From a checkpoint of a small transformer trained on Wikipedia: 20 layers, attention and MLP in parallel.
Each number is 500 + 25 x the weight over its row's rms, rounded and kept within 0 to 999. Layers, rows and columns count from 0. Numbers have three digits each. The size before them is the row's rms in percent of the matrix's.

# layer 9 attention query, 128x128, rms 0.227, rows 0-31, columns 96-127
094:522524559501502505503514491500505524514499530494464515511535455542500511494488501513452486500499
101:498516508502495472496490549480493473479517494509521485453471511506509519530503510514504512507517
097:532476549479547503522495513526502547525508488503496537467476476471473469488509513498506493560487
099:544451527542514493560503444528492544489493506456491525495498496522513519505488491470485505507512
110:524497463489490458497527516486501487470461479497533520528486500504447554454483525531503536506485
114:519510511507506507514493469443473521586507503450547530490505511496531466503517504505495518506473
099:496521503487502526469476526492490484514475507508490458502518477484461472540476502500493469509544
107:534477552444484507480482491497468484524505497480490559510493458492524453474501520494480503525509
110:488479496520477508497464509483519467526527491487531493507498504513498498487496495458525527497498
115:528498505513489547516493477476500499462515479550526498536516508492503474504533519523490500538489
112:508451463511497452489451451455497499473468466464488505513478543455525487496524478514474563486502
110:532493547483490535484509502471481513496488474476494499519492483454486517497484506504488547527467
112:511512463481510432468505453497498516506459476489501526473483439488492476466512509486526500480546
115:485524503480535477470488501502518494498468510499474540527542500538521509472497462491524514539456
117:488449533473506523518486511497471499499508469475495515512504502520489523472475513541519480472521
112:515485534495448485525510532512510485497474490483494483562473503453505506528494530528511453483515
107:522470433497491457498492476469474480497462531506510506485509489490498530471511493499458506532537
097:471494528472490515593511490545486483489484490493496489508486513462558505525484534482503539511479
102:481485528510558512490464516515536471460519489470478473522458467504481530521512478446503540490513
109:521470508504527517508528501502509544470471478547483492491552475492468512529502518511494463490508
106:485477482521499479530516490483503493545540499497511521516517497505477485549530454471508498497533
115:519490539540502534529483501492506495521494546460468537484526475483442473510492528490529494481514
102:480472533467473533520464516473463493488498476474482494507527492508520484526546503480481514488438
110:480499525511533457486478497530506491477481507510505514534441490478452508523537511518467504499473
105:538505472492488504518529507494527507531517517542510519497510509514533489465484472495494569520499
122:492491513460506494519498515508473489497504485457481510523488498490491519547494505511495472537508
114:485565473504482516510487443533513491475528499510509488454490488544503471477491487524506502514513
110:482517501527513462448492467523494514482524531487516490468467479552467486546497543509463492504527
108:524492462485501493460507521472474512501512475460551554514489520454533483526531507493499461497542
110:486513482506480539480512488506479524505498489477508557525479510514465513481517482528482479507515
106:489471505521529552529508475461517544492502525458532500512480483510506490525514498486495514481493
109:471490467532469484474445506461461533537484509491521500474517464535474534534440504486512493529479
# layer 9 attention key, 128x128, rms 0.224, rows 0-31, columns 96-127
105:485542467488519522500504473519502531523526471481491487538449496481456502482515479502517468473456
104:490525509477523528488460523516507533518504489437450479518509534495536482525523527488497400485463
088:511480476536520512496527497450479541512516499503492541486541516511519556487506490560522445536504
102:479429507517482464499455499466509493517470508482529468497499492511505536469514453503469491524514
106:477520449491500472541488510492515464560495459465498498474525513458501492512496534489498548530487
102:513490511487512473544546516473497491534455461479483505532491539508519476525489518503489499501497
095:502505506461480502460493506518515510471501495516506502496466577499445543545519499541555527524470
099:469485514498488515530469443555507527496472494527502501516530493509507478504488499474508413516519
115:484487511500527482508506466504561531527518539519469445509500493496558489537514493484465484504518
113:464519467505510506454507455517544522535476491521542528500459502473509487511530522478531452476457
113:480492472476472524493520513513561481522495501502490531554511463585524514495496505492475505521477
109:458502500530500461462479502533534491510479509519430479480531478518474479453482486515493512508510
111:520493554499497518459522459493517464505449497489482482451495534493472512473497495485530492504520
113:485522509468493469484496571548520501520490506555465503514512473511535492502430518508559493484443
118:472492522517489492532467490487482455497522547509490474528499515481471492519526486468489507542489
111:453520502542512521510500504441518491510505534482509522516463491477503524478502525528503505499456
086:495516456548525499522508493540511487535532490471515544538487473486490510521508482538461507519515
097:530473504508510493511477494510507507451500490545493501506481499484452533513477515505466481551458
110:511493523458517511485518478496455500482562497500513475542497482561455510448477507503492515493486
107:511541522461486501519469482507494491503499511506507500432525525472562511490533477505529461475532
098:479499525439493471507508486561517525467515465513490489484547549527505533534494494503515520493485
115:507495518540485464453506495480493481450483524493486509487470556501555506543549496514501515527505
100:537505477498485443485509484502505509501528497503555506500491511478482507506500497497486549455522
111:538499502505526510487496495512480431484477443491502490445504473502499511475503489439460509494467
101:526513494513471513524518479464517529539493509534511521498509508493508498474495539491515526513509
110:480451515488501524496512548526522498477448481543519541513522541530486524516457512495478465466467
109:499517485480458503506504522487489508580497535529494442560523511477500504517523471488503504487488
114:555480557495512538461500517479495471501488538494501486473474482505510491497511476504544513498490
099:478472439548490503541484486479543462468502476478530491521539486474450488489497553516499467488490
109:515462533481532519524481503522530501507492481504480477484443485468470480511505513534461510466503
099:512459531499498484499502501467534487500525480532462502486487499477527500502530576489485480480529
111:512463483441567517501534487492540502505463505481516501506492505496537518499480494494530514512484
# layer 9 attention value, 128x128, rms 0.228, rows 0-9, columns 96-127
089:501540506516440498499510505514529501516484524517451570513492509471499495472485534527452524483510
087:510471515485482519475457537461499514501514476487522491458468479546477521483574539523483491470447
096:541519487451501483435510541516541494506482503515522506470478538553540482503494505523531489507466
089:513540483485519537498476524491491519500508486522503512501528495518480471506492533476477495468510
088:501480486496516519463506467499501491524542489498533492522516530482518437459516502505503472477488
082:483477513484544493511503484490449500525472465509493467489490499553534483514481498528512489472499
093:493472524550477499466457517488498486499533530551510491512506482518534492493476484517476555524481
092:509515505468491548508527514476511506516483498517513524429471504504522512493482489556489537526489
088:489535545474467529512495505522462540507498484486471495507504514458505500506474470489532474459499
089:524458496483506510453503495492570492509506520548556456504515464544510480490484482482485487514497
# layer 9 attention output (transposed), 128x128, rms 0.184, rows 0-8, columns 96-127
084:490507473539538536455463491480507520482500521503502493511493516507485505509498503520513514522515
078:492485497505522467504518482519504477508509471501503498497510454448475501527464449468499493483507
095:474520500491495487516495509511518479482507527504493536530529486512508508447510508522508476485497
081:520508478514480508514542479486472501482526550487493556498485509479518494503488504502469495531556
093:483511502487452494516506502496499533506529526503462533472519467515508561560478524452493473497461
088:474503501508485500479476522521435500462557483490496500512509472525498523481503452549473540529499
087:544516484516547479504483480514517503525531499480493537471498491487493475512479575497524506450539
083:475447479499524516505494460541502491493508516487502474488499468489481524472514479533503507517551
084:469485539524505519469498563479470481545531474522524511496517465518503501518485508489532530500543